Weights of a small GPT-style language model, trained from scratch on English Wikipedia: no biases in attention or MLP, untied embeddings.
Each number is 50 + 12 x the weight over its row's rms, rounded and kept within 0 to 99. Layers, rows and columns count from 0. The size before them is the row's rms in percent of the matrix's.

# layer 3 MLP up, 832x256, rms 0.16, rows 367-375, columns 0-255
102:55 60 40 67 45 24 71 54 47 37 62 47 47 53 58 62 40 42 56 19 71 33 46 27 57 49 50 66 71 62 43 39 50 69 43 15 29 68 66 52 46 28 45 44 41 49 52 37 38 46 39 52 67 45 49 38 56 57 50 36 46 26 54 59 60 58 41 58 59 54 65 34 66 48 55 55 42 67 42 65 41 34 49 44 69 43 33 85 42 59 43 52 71 46 51 47 49 46 38 35 39 63 55 52 52 34 70 62 68 55 56 55 60 50 58 74 53 64 68 34 42 51 45 36 42 50 43 66 60 59 57 42 55 49 67 58 35 51 55 45 24 48 36 65 51 67 52 48 72 54 51 62 52 52 46 72 63 58 35 62 61 49 52 31 72 55 66 75 50 61 68 46 68 54 45 55 43 34 41 49 40 51 55 44 55 43 56 55 55 45 76 49 48 50 69 40 46 54 57 36 59 53 45 48 47 68 69 66 45 68 35 42 20 32 55 64 39 63 66 44 50 58 49 51 53 31 45 31 45 66 41 47 58 61 58 59 37 60 57 60 49 29 64 47 70 52 55 38 37 52 26 50 38 52 66 58
100:27 44 38 40 64 45 42 36 57 26 54 48 37 41 59 45 59 52 50 50 62 57 44 43 36 41 62 55 52 36 42 43 48 41 59 26 48 61 35 36 60 54 58 44 29 84 64 37 21 36 46 53 55 46 51 48 60 34 46 37 48 41 47 35 39 47 42 44 35 50 30 43 47 41 53 68 49 60 40 45 42 52 48 65 46 32 34 57 61 46 41 52 27 62 43 32 36 42 57 66 53 56 30 57 27 19 63 40 47 47 46 29 41 48 48 61 52 42 56 56 47 50 45 51 41 65 59 53 54 46 51 47 51 63 43 26 35 62 46 67 44 66 61 48 50 65 49 53 47 52 59 48 51 55 77 64 42 45 55 16 46 47 61 57 36 57 56 57 77 38 64 31 53 61 48 73 36 55 53 47 68 39 55 51 69 43 36 43 50 48 41 60 42 25 57 39 26 49 57 55 72 43 58 53 61 52 43 38 45 53 68 61 60 42 48 51 56 46 75 47 58 46 50 68 41 66 51 18 45 40 62 42 34 55 41 54 44 43 63 37 62 50 26 64 48 56 70 61 49 38 76 47 56 22 27 17
106:57 71 43 52 48 29 41 52 49 65 39 61 50 51 35 53 56 45 26 67 57 49 67 61 32 39 42 75 74 47 49 45 47 23 41 69 57 45 35 58 63 53 44 45 41 49 54 64 54 37 60 44 25 48 33 58 38 39 50 44 60 63 50 35 49 61 46 58 52 50 51 48 61 51 48 68 58 27 64 68 64 69 77 62 54 67 63 43 32 61 71 37 39 67 65 30 54 41 56 48 57 49 52 32 43 41 63 37 37 45 43 50 44 59 58 64 42 61 32 47 58 37 42 57 55 41 68 28 40 70 38 49 74 63 62 55 49 35 57 53 36 51 51 63 50 29 55 34 52 46 54 74 68 43 66 53 46 64 51 31 37 53 62 58 59 73 54 55 42 62 39 58 29 62 36 53 47 58 52 32 63 79 61 55 24 52 52 40 42 57 33 42 69 56 64 68 53 42 59 22 54 25 45 54 73 45 51 47 60 63 38 43 20 54 51 42 50 38 46 37 42 47 62 48 31 52 50 56 52 40 53 47 48 66 44 62 46 48 47 41 45 69 47 26 58 51 39 75 32 37 52 48 67 50 64 50
094:51 44 43 46 43 46 55 50 75 49 48 50 42 44 48 69 63 55 64 72 47 52 60 51 42 52 63 45 36 53 45 47 41 56 18 53 50 72 54 82 89 48 59 50 53 76 30 41 48 51 58 53 48 59 45 62 53 60 48 73 63 58 49 35 76 60 56 48 35 45 48 50 57 47 55 44 74 56 25 71 80 47 33 25 63 40 57 43 31 39 46 54 46 47 58 35 63 60 60 43 53 50 57 55 37 63 53 43 53 52 60 44 31 57 64 27 59 36 57 58 63 46 66 48 62 67 58 59 03 61 58 33 40 63 66 65 68 61 46 50 63 71 51 57 33 54 46 58 63 41 43 52 44 50 59 32 58 52 46 58 51 24 43 38 43 50 43 42 80 74 55 54 44 62 65 51 50 60 66 37 53 47 55 57 61 59 46 53 48 36 44 58 35 61 52 41 31 63 29 37 55 43 50 54 46 67 47 33 52 35 62 52 28 47 60 37 59 58 64 46 42 51 47 55 47 46 34 51 51 61 34 34 35 31 41 51 53 73 52 52 77 56 56 68 35 58 38 50 42 52 40 51 47 36 53 52
097:46 68 30 73 36 59 41 34 53 56 44 55 40 46 52 57 60 39 55 42 50 45 50 55 48 39 40 69 56 57 52 63 51 54 62 49 54 43 65 13 39 58 33 49 56 44 54 66 43 47 41 62 39 47 23 70 64 58 69 50 65 37 49 40 52 41 63 24 34 65 40 59 45 36 46 68 61 56 75 54 47 57 57 34 39 23 38 58 48 39 34 47 37 58 48 60 55 55 54 38 45 56 35 44 39 47 20 50 41 63 51 40 56 39 45 53 76 70 50 53 51 42 59 48 59 39 17 47 51 48 47 66 32 46 44 45 46 46 28 37 63 32 56 17 72 49 71 38 38 48 39 55 53 51 56 55 39 29 71 29 58 68 64 57 51 60 41 46 48 56 51 61 47 50 59 54 46 33 69 55 51 45 51 33 39 42 51 54 35 77 36 35 69 66 53 45 61 45 59 64 56 31 75 32 36 60 32 40 51 32 37 57 58 43 46 63 57 47 54 36 41 55 74 60 59 52 52 34 48 45 72 36 40 45 54 58 71 42 48 45 62 36 35 30 56 35 54 51 43 45 55 43 28 40 45 60
092:49 60 56 40 58 47 54 52 59 30 56 61 68 44 51 41 58 24 38 41 70 49 47 45 43 36 61 36 38 39 49 45 41 67 38 55 50 37 49 56 60 68 41 39 56 52 52 82 44 32 45 44 53 51 31 41 36 50 72 48 50 72 60 59 49 71 56 30 67 49 58 56 70 41 59 64 42 60 45 20 43 48 61 43 43 52 55 66 38 39 54 68 48 48 58 71 54 55 33 74 48 45 47 56 36 69 75 44 42 47 50 59 52 67 53 58 41 48 55 43 45 46 47 43 38 52 55 32 52 73 43 54 32 47 66 40 50 40 29 50 56 54 51 58 44 57 59 50 76 32 52 45 65 33 43 28 58 63 61 32 50 65 52 50 51 49 62 41 83 66 40 53 39 30 28 32 62 47 26 47 48 58 49 56 61 40 54 30 41 25 36 40 42 50 55 67 71 40 55 58 81 47 73 55 39 45 35 53 61 35 39 60 45 63 62 34 47 44 52 57 49 57 48 67 44 51 59 56 68 62 55 47 51 31 49 28 56 48 53 70 23 57 68 37 60 41 50 34 44 60 51 52 76 63 71 43
104:23 59 42 66 43 88 32 65 35 44 73 74 53 50 43 32 42 31 51 46 58 37 23 48 59 24 77 37 60 53 71 47 36 63 65 45 51 57 79 56 45 46 63 50 52 27 44 57 29 46 51 32 50 62 68 61 60 42 60 48 45 31 39 48 66 32 79 35 31 56 63 38 39 28 44 57 65 56 57 54 61 33 57 46 53 59 38 39 51 67 53 46 47 62 45 71 64 65 41 34 60 42 46 52 48 38 43 47 56 31 34 49 45 73 53 47 51 52 55 52 34 47 55 55 52 51 36 30 49 45 59 40 46 58 60 33 28 66 35 56 41 82 63 39 42 42 36 34 52 53 39 40 35 54 44 57 60 52 68 39 47 36 57 67 62 49 84 52 51 46 40 49 52 46 51 42 43 51 45 62 47 45 39 41 51 61 42 56 57 46 59 43 39 31 40 33 72 72 41 54 45 47 57 58 45 55 52 31 29 45 43 55 37 49 42 45 45 54 42 49 37 40 56 63 66 65 53 57 50 43 64 62 66 48 66 39 43 40 53 60 48 40 79 48 52 63 56 42 66 35 47 39 41 51 41 49
095:59 40 41 47 39 54 51 38 52 35 59 67 48 29 55 27 35 71 47 50 83 63 50 49 58 56 45 44 53 48 52 61 45 31 58 47 40 54 43 36 63 54 57 74 47 61 53 52 55 53 47 55 56 48 50 43 62 56 48 48 58 44 64 39 44 47 49 37 43 46 43 48 38 79 47 64 53 36 40 55 63 50 59 51 55 56 40 66 48 78 46 45 47 45 51 55 40 49 44 48 70 41 38 44 62 52 52 54 48 57 67 52 45 77 32 43 66 41 56 53 67 44 75 60 18 45 46 48 52 53 54 49 43 54 49 50 59 40 34 46 49 52 65 41 57 28 66 52 43 47 46 45 48 46 50 44 48 33 64 53 49 55 47 71 28 29 76 36 53 32 61 46 22 61 42 39 63 76 55 09 42 43 41 82 48 55 53 47 36 32 75 57 44 51 47 69 50 61 67 54 40 55 41 32 25 48 44 50 69 55 59 52 84 24 52 59 47 57 75 72 37 59 55 32 54 55 37 70 51 60 50 36 54 54 70 49 43 52 24 39 43 65 72 46 65 39 39 50 37 56 51 62 61 50 54 68
095:41 53 49 49 28 33 59 57 23 60 69 42 55 58 57 34 73 62 20 61 45 58 36 68 37 37 42 27 45 54 42 47 73 46 50 60 66 44 60 45 48 58 46 48 45 64 32 57 55 35 36 32 50 37 39 51 48 57 66 60 51 55 31 54 29 80 54 72 41 57 64 50 34 54 56 53 44 72 50 43 57 59 60 29 32 55 38 49 71 35 60 48 43 34 49 58 33 51 56 43 49 36 52 62 33 38 54 61 52 31 64 41 39 41 61 62 52 42 42 47 59 56 47 61 63 53 38 46 64 62 62 64 60 47 39 52 63 83 46 65 31 51 50 49 75 27 59 42 62 41 41 47 42 65 58 45 69 35 59 62 51 70 54 45 36 35 76 50 42 36 42 66 41 30 46 42 53 45 56 46 62 37 53 51 65 45 76 49 53 62 39 31 52 57 52 65 69 41 64 61 49 35 55 68 28 57 40 54 40 47 66 63 47 60 34 53 64 33 40 47 55 35 56 52 42 50 54 50 66 34 48 67 48 32 64 47 60 49 59 58 55 35 57 30 42 60 72 63 34 48 70 60 66 62 62 62
# layer 3 MLP down (transposed), 832x256, rms 0.0451, rows 367-375, columns 0-255
103:40 49 50 58 47 44 60 59 55 68 60 64 47 47 37 42 46 66 43 40 46 50 52 41 36 45 37 41 57 63 49 39 58 81 52 47 34 82 73 52 30 45 46 46 54 46 43 33 46 64 45 53 53 48 83 43 54 53 56 43 29 46 38 53 34 33 38 66 66 58 39 64 37 56 40 48 40 41 65 51 51 70 65 64 46 47 46 74 35 42 51 51 51 47 70 59 24 57 46 37 32 75 61 49 58 56 53 36 49 68 42 50 66 65 71 51 51 59 57 50 43 68 54 36 37 50 42 63 52 56 56 53 51 66 53 44 32 52 41 48 35 48 56 60 54 34 56 49 45 41 50 43 66 27 62 46 38 67 35 31 67 39 55 33 49 53 50 66 47 56 53 65 64 51 54 44 55 54 53 44 56 49 57 58 47 69 53 63 66 62 54 37 59 26 66 36 33 64 59 50 52 45 13 46 35 45 49 56 46 54 56 19 64 31 56 60 42 58 62 50 43 57 50 26 52 70 62 45 31 92 48 49 57 67 46 44 23 54 55 64 44 45 62 50 57 46 41 75 65 57 67 69 74 52 57 49
104:37 54 41 36 56 56 57 65 55 53 58 53 60 53 41 49 65 54 66 74 67 36 61 34 68 61 56 36 63 42 47 71 52 47 36 47 66 51 56 73 53 60 51 31 55 73 35 48 54 57 37 74 38 59 61 36 47 61 69 30 66 34 46 43 65 48 30 34 42 41 55 39 58 45 56 77 36 54 48 73 48 66 56 63 40 51 46 50 59 52 37 61 36 67 69 48 69 49 54 53 52 42 57 62 51 50 63 51 49 42 73 69 34 51 58 63 27 59 43 61 53 37 51 60 44 54 41 51 64 67 51 44 54 57 47 50 41 54 56 35 55 74 41 83 31 47 52 34 56 49 63 33 53 32 59 67 34 51 42 50 51 32 56 42 40 33 47 84 58 37 63 55 43 82 79 66 55 58 54 47 62 27 61 35 57 35 45 43 31 49 54 63 52 29 55 56 40 39 61 36 53 37 34 33 80 51 53 53 37 45 50 66 48 50 58 48 50 54 56 52 47 48 46 57 52 54 50 49 42 45 55 37 37 57 63 78 32 63 55 51 43 31 27 50 32 60 34 38 38 55 64 56 47 36 55 45
101:49 36 52 49 38 55 44 49 72 43 48 47 39 47 50 54 57 40 51 41 72 48 68 56 49 36 47 33 43 59 59 51 54 37 55 77 55 52 51 44 50 72 43 51 59 40 39 53 64 44 53 60 41 40 32 44 52 37 60 56 32 66 53 48 71 68 42 44 42 57 54 61 42 46 39 74 58 53 51 32 52 70 70 31 27 42 36 31 48 58 41 41 51 58 60 53 67 29 46 31 61 37 32 83 68 60 70 69 23 31 52 55 50 38 58 30 50 50 42 24 56 62 66 73 60 78 36 36 47 61 43 46 43 59 33 59 38 43 26 44 62 58 54 49 68 70 64 42 42 35 30 58 58 33 46 46 63 17 36 61 34 59 69 50 50 40 50 48 50 45 30 52 43 52 52 47 48 46 40 46 57 33 52 42 52 43 64 54 54 54 38 33 40 62 54 69 35 58 52 84 52 43 55 48 65 33 38 50 60 60 71 59 54 63 50 66 45 57 40 39 46 42 45 49 63 56 51 48 68 29 36 50 32 24 77 54 62 59 57 58 43 48 53 40 53 61 50 57 53 49 31 48 54 44 54 37
099:55 61 48 62 34 52 56 66 47 61 61 46 32 53 49 66 46 67 41 50 54 51 59 46 45 37 85 66 22 53 58 52 41 48 47 55 55 57 42 48 59 65 39 25 39 57 36 42 30 54 45 27 53 43 58 46 56 64 47 45 42 42 49 25 59 49 62 47 44 34 31 42 53 42 23 49 30 59 53 30 45 53 37 54 64 35 76 60 62 57 51 46 69 66 45 67 55 51 51 59 61 37 52 45 32 37 45 43 41 37 63 56 41 49 63 47 40 46 37 34 58 22 50 23 35 50 61 46 37 71 58 34 73 60 49 55 42 43 37 57 34 42 32 27 50 48 57 80 49 43 36 65 44 49 50 49 60 37 48 47 58 38 67 70 46 53 68 54 55 37 62 55 33 38 70 46 45 38 56 32 60 64 77 37 54 35 61 52 45 49 61 40 51 57 66 48 58 35 27 54 50 33 40 46 50 41 41 56 58 52 57 34 35 56 41 48 44 44 48 50 69 75 60 55 49 83 54 53 26 51 60 58 29 44 52 62 41 33 45 60 62 42 56 49 43 54 60 78 59 74 35 59 54 38 37 55
101:68 45 40 56 51 46 30 51 48 18 48 30 38 64 54 52 71 36 47 71 63 52 49 30 73 51 46 43 64 45 62 66 52 43 43 43 61 62 50 28 41 51 55 61 52 43 46 34 39 74 57 35 52 36 39 63 41 63 66 09 47 59 46 62 54 61 43 52 55 54 35 56 52 51 42 45 53 50 57 60 41 51 68 48 43 57 31 56 46 59 59 58 84 50 61 49 65 49 64 64 31 43 50 51 40 46 50 52 38 57 48 41 40 42 40 49 59 56 46 54 46 59 46 62 56 62 47 39 57 49 59 37 29 53 57 28 42 48 34 60 35 51 63 63 48 37 76 36 51 62 35 58 32 35 38 43 57 48 53 69 45 50 55 58 56 34 49 27 53 46 50 58 60 64 58 53 34 49 36 55 60 61 50 72 40 43 60 39 24 08 43 51 49 44 57 42 45 45 62 38 64 23 58 66 34 31 45 55 56 46 35 43 50 44 69 57 51 55 60 71 49 32 71 59 65 63 63 52 59 60 66 48 58 56 61 42 71 42 63 47 47 55 70 43 79 65 52 44 71 33 60 25 43 52 64 39
094:35 41 50 62 44 55 55 51 52 48 50 62 48 48 58 65 26 49 62 53 05 44 57 23 50 58 62 61 54 58 45 38 46 28 47 47 62 52 43 30 50 56 50 65 50 34 53 60 50 60 59 24 56 57 48 60 53 56 62 51 55 34 36 14 48 37 44 61 34 38 33 45 34 60 49 71 48 30 44 61 47 65 58 45 52 52 50 51 26 58 49 34 38 58 28 41 53 47 43 31 40 49 52 28 57 28 47 49 60 57 50 42 44 28 49 62 38 71 56 48 54 56 65 64 99 51 40 68 48 59 46 57 32 48 37 41 42 45 68 40 38 38 60 53 51 53 68 37 30 28 34 33 40 52 55 28 39 38 61 48 52 57 52 45 56 45 41 65 40 69 49 64 60 41 58 48 47 40 45 45 46 39 43 32 56 63 40 44 19 39 44 40 45 40 55 59 39 39 27 56 59 37 60 43 66 63 57 42 45 61 50 59 55 41 37 32 58 35 34 42 55 29 76 47 46 25 42 32 57 36 57 42 44 46 49 59 70 49 53 41 57 43 49 58 43 53 50 60 67 48 55 65 33 60 43 45
107:41 60 51 37 44 25 34 60 75 56 46 67 43 56 52 57 44 36 49 40 46 56 47 59 47 35 60 31 53 26 55 36 44 61 84 36 25 33 54 61 46 44 49 50 53 57 26 47 45 66 36 40 51 52 57 31 69 41 52 49 48 56 38 47 70 56 57 63 52 52 52 69 46 40 51 47 29 55 73 58 66 35 56 49 63 59 24 55 74 50 59 33 62 42 29 61 67 46 39 47 28 49 38 59 46 48 53 44 54 39 63 41 49 54 41 35 58 50 42 33 51 23 58 40 61 47 32 76 39 43 60 49 57 37 44 50 35 57 35 58 49 57 65 35 54 47 55 43 57 41 42 52 76 50 46 58 64 85 60 41 66 44 54 29 55 37 54 39 50 51 64 43 45 48 63 43 41 47 38 26 45 50 45 35 48 50 54 70 38 41 47 28 43 64 39 43 61 44 50 50 48 55 39 46 39 76 52 28 32 58 62 44 56 48 51 47 43 55 42 64 55 40 52 63 57 34 54 46 22 46 66 58 60 45 57 14 42 37 43 55 48 19 56 42 42 45 50 67 56 37 73 41 82 53 48 47
099:45 54 59 45 29 44 59 37 54 41 35 32 56 40 46 29 52 53 60 42 51 43 48 56 80 55 47 59 36 49 30 63 47 46 70 56 49 54 43 41 50 56 62 49 61 68 55 62 43 36 22 44 61 58 52 33 47 51 53 46 50 37 38 52 58 52 52 39 38 48 51 54 48 38 46 47 51 47 53 46 68 58 51 50 56 47 64 49 53 57 55 66 28 54 51 64 42 57 35 40 32 33 56 45 82 51 34 57 38 53 53 40 37 64 34 66 64 59 74 31 49 40 56 54 38 43 54 50 62 62 49 28 30 55 48 65 54 52 46 39 58 50 52 43 32 51 43 37 44 67 41 46 46 36 64 25 54 51 59 70 45 57 50 59 38 59 76 34 59 42 45 45 23 44 44 36 53 63 81 29 38 46 39 85 51 47 43 28 67 36 52 64 46 49 35 70 71 43 64 46 42 67 62 41 33 33 54 32 52 63 64 59 53 51 63 83 47 59 61 84 35 66 22 44 62 50 34 65 68 50 49 46 62 63 41 38 58 61 45 27 45 75 44 60 54 52 40 30 48 58 53 55 40 51 56 41
094:38 50 55 50 64 52 33 33 51 43 69 56 66 66 65 67 57 53 56 52 42 51 46 54 68 71 58 61 50 59 70 51 59 37 56 38 39 59 40 64 62 38 44 51 65 72 32 64 31 57 66 40 48 54 53 37 60 70 56 41 33 45 46 47 39 60 49 36 40 49 40 53 63 55 43 32 43 69 24 30 57 59 55 38 52 42 39 62 38 51 38 73 56 61 46 59 57 58 44 49 36 49 23 61 42 51 47 59 64 49 66 64 49 36 35 67 26 35 39 49 46 41 54 58 64 59 63 29 57 58 40 56 63 84 44 52 51 43 63 47 53 46 36 36 67 39 37 40 45 55 29 52 47 48 55 39 46 33 48 69 41 41 65 52 54 58 73 43 76 37 45 35 56 48 34 44 50 61 54 52 50 65 63 51 35 49 52 56 59 56 54 43 36 39 57 58 74 74 60 29 46 18 62 53 37 51 53 60 37 46 51 68 45 43 71 51 74 46 68 64 32 49 33 35 43 55 65 59 67 39 46 49 23 85 63 29 69 43 49 61 53 44 41 53 51 57 47 38 27 56 50 58 41 43 45 60
# layer 3 MLP gate, 832x256, rms 0.154, rows 368-376, columns 0-255
099:60 50 43 59 50 26 59 38 47 40 42 54 53 43 31 52 46 58 45 38 42 50 34 63 48 67 54 44 59 53 54 60 36 60 74 56 49 50 53 39 40 44 58 55 64 37 66 39 37 52 49 59 55 27 54 53 58 37 41 45 35 64 63 35 55 33 45 60 59 73 38 53 43 46 57 31 57 52 33 51 25 63 49 62 42 44 59 35 50 34 50 46 42 49 23 41 46 41 61 34 65 47 20 54 40 64 41 62 54 57 62 62 49 62 36 57 65 42 39 65 62 55 58 63 45 44 70 39 39 40 52 54 59 52 61 49 46 24 65 59 53 43 58 27 50 59 53 47 49 61 33 42 65 69 58 64 62 44 37 56 29 50 63 47 35 45 45 67 55 47 39 71 52 69 53 33 63 54 44 45 45 56 42 50 33 46 51 46 35 36 33 39 22 42 62 72 64 27 53 35 59 51 49 46 46 55 34 32 40 40 41 42 34 68 44 45 32 49 58 28 53 44 47 80 33 55 43 11 36 70 71 33 33 46 34 62 32 64 39 62 45 73 59 38 57 53 52 69 56 61 47 50 49 23 57 31
106:68 59 59 60 48 29 59 62 59 37 77 49 74 60 61 48 32 57 28 64 66 57 45 61 32 57 54 50 66 56 49 42 49 50 53 38 53 55 40 68 39 57 45 59 31 48 61 41 48 37 30 40 42 47 54 49 57 53 18 55 37 48 43 43 37 75 43 43 34 49 48 40 71 62 67 49 36 18 44 66 50 55 40 41 48 51 40 46 61 61 48 40 38 38 53 34 61 61 47 65 47 45 58 23 42 62 45 44 46 57 43 49 57 53 51 76 44 63 51 55 50 55 40 43 42 27 43 57 57 41 47 51 43 69 55 32 39 45 73 72 34 39 30 29 57 55 44 53 40 42 65 53 43 49 67 42 45 36 46 21 47 45 53 35 58 48 38 56 63 42 50 40 55 55 39 74 54 41 70 52 65 37 60 66 49 69 39 55 40 36 76 53 62 58 58 32 64 44 56 55 34 77 37 30 61 39 51 43 51 46 50 65 53 35 35 57 56 37 47 38 59 55 34 46 30 48 53 40 56 63 60 51 40 43 37 79 70 62 55 41 54 57 60 30 49 42 45 87 36 49 51 36 46 40 70 70
099:47 38 62 40 53 38 34 59 53 51 56 57 57 54 34 49 55 53 27 29 51 59 56 28 30 65 47 68 68 65 33 42 53 51 69 42 44 44 38 39 64 57 64 56 30 60 61 76 32 41 52 62 61 40 43 38 46 63 28 51 43 58 44 33 36 41 42 42 31 60 38 36 43 66 49 36 54 26 44 34 46 62 33 63 46 72 69 38 31 68 58 50 57 49 47 44 50 47 45 67 61 62 41 28 59 45 53 33 51 37 45 62 51 36 74 46 59 34 52 43 56 44 27 13 47 44 39 55 50 29 34 46 59 70 66 42 53 55 57 54 46 62 56 49 55 64 42 67 54 52 61 40 39 40 57 46 33 50 26 46 49 50 57 48 51 59 45 64 63 38 33 66 28 30 53 57 44 44 58 55 54 64 49 57 55 57 37 62 52 60 58 48 26 54 28 56 55 61 44 38 53 72 52 65 31 49 42 50 58 28 53 32 49 57 60 63 55 58 65 42 63 60 59 47 33 45 64 27 24 42 57 44 65 37 36 66 34 39 58 45 48 39 51 56 65 55 43 49 82 58 54 55 46 42 74 71
099:39 40 60 52 35 54 48 33 61 57 75 43 85 50 48 46 56 66 49 50 81 65 32 39 46 56 61 44 39 61 47 62 64 59 58 80 51 55 58 47 57 52 49 42 35 73 38 41 41 42 80 65 42 52 42 64 65 55 29 51 54 44 45 45 44 67 83 45 48 36 46 45 43 45 40 63 37 46 46 53 45 47 33 66 55 50 48 52 61 60 47 39 65 85 58 71 38 40 64 46 37 70 54 65 62 48 37 37 42 48 39 56 59 54 51 41 37 38 43 57 63 82 56 46 43 65 29 62 51 64 49 77 66 51 65 51 43 54 29 39 46 43 64 55 63 59 50 32 42 41 59 44 53 48 38 59 56 36 41 53 62 36 36 33 48 43 56 35 64 40 45 25 29 40 50 53 53 64 72 40 34 49 48 45 53 42 54 55 41 39 53 42 50 53 41 43 25 52 54 42 56 41 55 44 23 49 35 62 65 62 54 61 58 59 34 51 44 34 46 32 58 61 47 56 48 58 48 50 21 44 29 49 55 47 52 43 51 49 37 49 57 38 61 47 51 40 62 26 31 86 31 39 46 43 43 64
097:42 48 41 32 44 56 45 54 22 63 67 43 43 48 41 48 54 53 66 58 55 54 37 57 53 59 39 52 56 35 47 49 43 57 55 56 37 57 42 60 33 55 57 59 45 58 44 51 52 18 16 53 41 61 44 57 45 46 39 47 33 44 51 50 57 65 42 43 42 63 67 42 47 42 48 43 48 44 59 39 56 51 30 45 52 42 42 52 53 49 66 35 42 63 40 60 33 61 53 56 61 29 63 29 17 67 65 57 46 61 54 30 40 67 43 55 35 52 53 44 49 43 50 31 32 70 62 52 46 61 51 40 60 45 50 64 50 26 22 54 44 43 54 34 46 48 43 53 43 44 42 68 64 30 60 29 61 38 47 56 56 49 43 58 62 48 47 57 53 30 39 52 58 78 58 62 34 67 64 40 41 48 50 55 66 27 34 46 76 56 34 61 69 67 50 54 45 70 39 53 35 58 36 58 11 32 68 48 47 54 59 36 69 42 57 58 57 58 43 62 60 53 25 60 51 53 51 55 50 57 68 41 51 56 48 55 49 56 81 57 22 43 31 29 58 35 42 34 53 39 74 51 52 42 67 79
102:45 47 66 38 55 64 55 59 55 60 31 28 60 54 70 43 49 40 54 51 46 30 48 61 58 62 47 59 42 48 33 32 48 60 45 55 40 41 33 56 49 35 30 34 48 49 60 76 50 52 46 41 50 55 69 38 35 49 59 54 49 59 65 50 86 63 60 56 43 37 55 46 70 46 55 48 60 46 42 91 55 59 45 58 39 69 51 51 49 28 52 43 52 65 22 46 78 29 48 66 35 35 46 42 54 43 43 47 74 36 66 62 49 31 42 46 26 60 46 64 33 31 36 45 49 56 29 64 41 60 38 43 66 69 48 44 59 62 40 52 35 39 50 42 60 70 46 59 43 61 54 48 46 60 52 50 37 61 37 56 43 63 51 35 43 72 49 50 53 52 39 22 41 47 34 62 58 45 40 41 42 41 55 48 44 62 55 63 58 52 33 44 42 57 49 45 47 46 46 78 60 46 58 46 54 51 50 76 48 77 48 56 45 39 39 55 50 52 51 68 70 67 36 33 48 72 40 56 39 49 50 45 46 38 58 37 71 50 30 55 20 55 44 32 38 44 56 55 44 62 64 62 80 44 49 29
097:64 46 36 30 46 21 43 79 52 36 43 74 19 51 77 54 53 28 55 56 57 42 49 30 51 67 52 73 36 55 60 64 47 40 58 50 56 42 52 44 50 52 49 57 48 60 45 57 50 51 49 40 30 36 56 57 55 75 44 49 26 39 57 53 55 67 35 60 56 59 50 63 50 53 63 53 40 43 62 65 40 48 56 56 48 55 54 67 50 56 45 45 42 41 32 55 34 42 60 46 40 55 47 42 57 47 43 56 51 38 63 40 65 41 63 54 34 77 44 30 40 68 24 72 51 50 46 42 51 64 54 58 55 65 62 35 49 44 56 62 33 62 47 52 55 58 31 58 34 54 41 59 44 65 70 67 46 46 38 31 63 35 44 57 43 39 41 58 43 54 37 44 49 19 58 56 47 44 63 64 42 44 45 60 52 57 31 56 73 39 51 54 35 48 29 27 37 39 50 50 30 43 48 42 63 67 69 47 50 42 68 67 51 41 73 51 43 50 63 60 55 48 56 42 69 63 54 46 79 51 51 45 88 54 61 76 53 39 26 51 26 48 55 72 55 56 69 42 69 48 57 38 58 51 52 39
092:57 47 37 42 57 66 28 43 75 61 59 50 51 82 69 50 49 52 65 42 44 31 44 55 76 81 42 52 42 59 55 67 18 54 48 74 35 68 62 59 55 61 60 44 60 65 42 48 57 75 53 64 50 36 63 67 49 54 62 53 52 69 44 65 52 30 49 66 58 56 47 56 48 60 48 43 71 42 15 50 49 64 54 37 34 44 52 56 61 28 30 43 52 44 56 50 49 50 40 39 31 64 49 57 73 32 41 65 50 56 58 53 66 63 57 62 62 76 56 52 42 55 64 49 46 36 40 49 45 41 35 56 50 39 44 17 47 53 45 63 56 33 40 42 35 32 41 53 48 43 40 39 49 39 39 29 43 72 62 36 61 57 74 66 50 60 49 60 58 48 50 37 40 34 54 49 52 55 56 48 54 63 57 38 58 46 47 45 43 52 49 75 60 43 34 51 45 54 46 53 28 53 51 43 41 50 51 49 33 68 62 57 63 47 64 34 51 53 78 81 41 52 32 58 34 47 73 46 38 44 70 45 42 57 51 66 51 47 47 86 54 47 40 52 51 42 49 53 47 37 50 38 44 48 43 51
100:46 38 51 53 52 44 61 73 52 65 55 58 51 64 47 44 40 41 42 51 39 41 23 61 37 54 53 64 51 59 55 57 51 49 44 40 69 63 44 59 73 49 49 69 17 37 68 40 39 66 57 67 57 41 39 26 32 58 43 39 54 52 38 40 39 48 58 45 52 46 76 36 46 51 64 59 42 55 63 51 51 54 57 39 54 54 55 55 54 53 59 18 59 44 53 68 47 39 17 47 60 45 49 57 42 47 58 35 27 33 51 39 79 43 66 44 51 28 37 53 29 68 24 55 42 42 63 47 47 37 49 38 60 68 73 60 47 48 27 60 50 47 59 47 39 51 44 45 53 46 64 61 56 53 58 56 42 37 46 36 70 21 54 35 47 55 43 55 33 47 44 65 64 55 40 77 38 48 47 44 46 59 63 63 52 49 44 73 32 23 22 35 38 57 59 45 55 48 53 40 49 78 32 79 35 63 53 34 42 51 48 64 41 38 45 48 42 59 47 44 58 59 46 61 30 69 54 47 52 44 63 56 54 42 49 59 59 60 27 49 51 47 61 51 37 37 34 64 62 66 27 54 48 64 48 70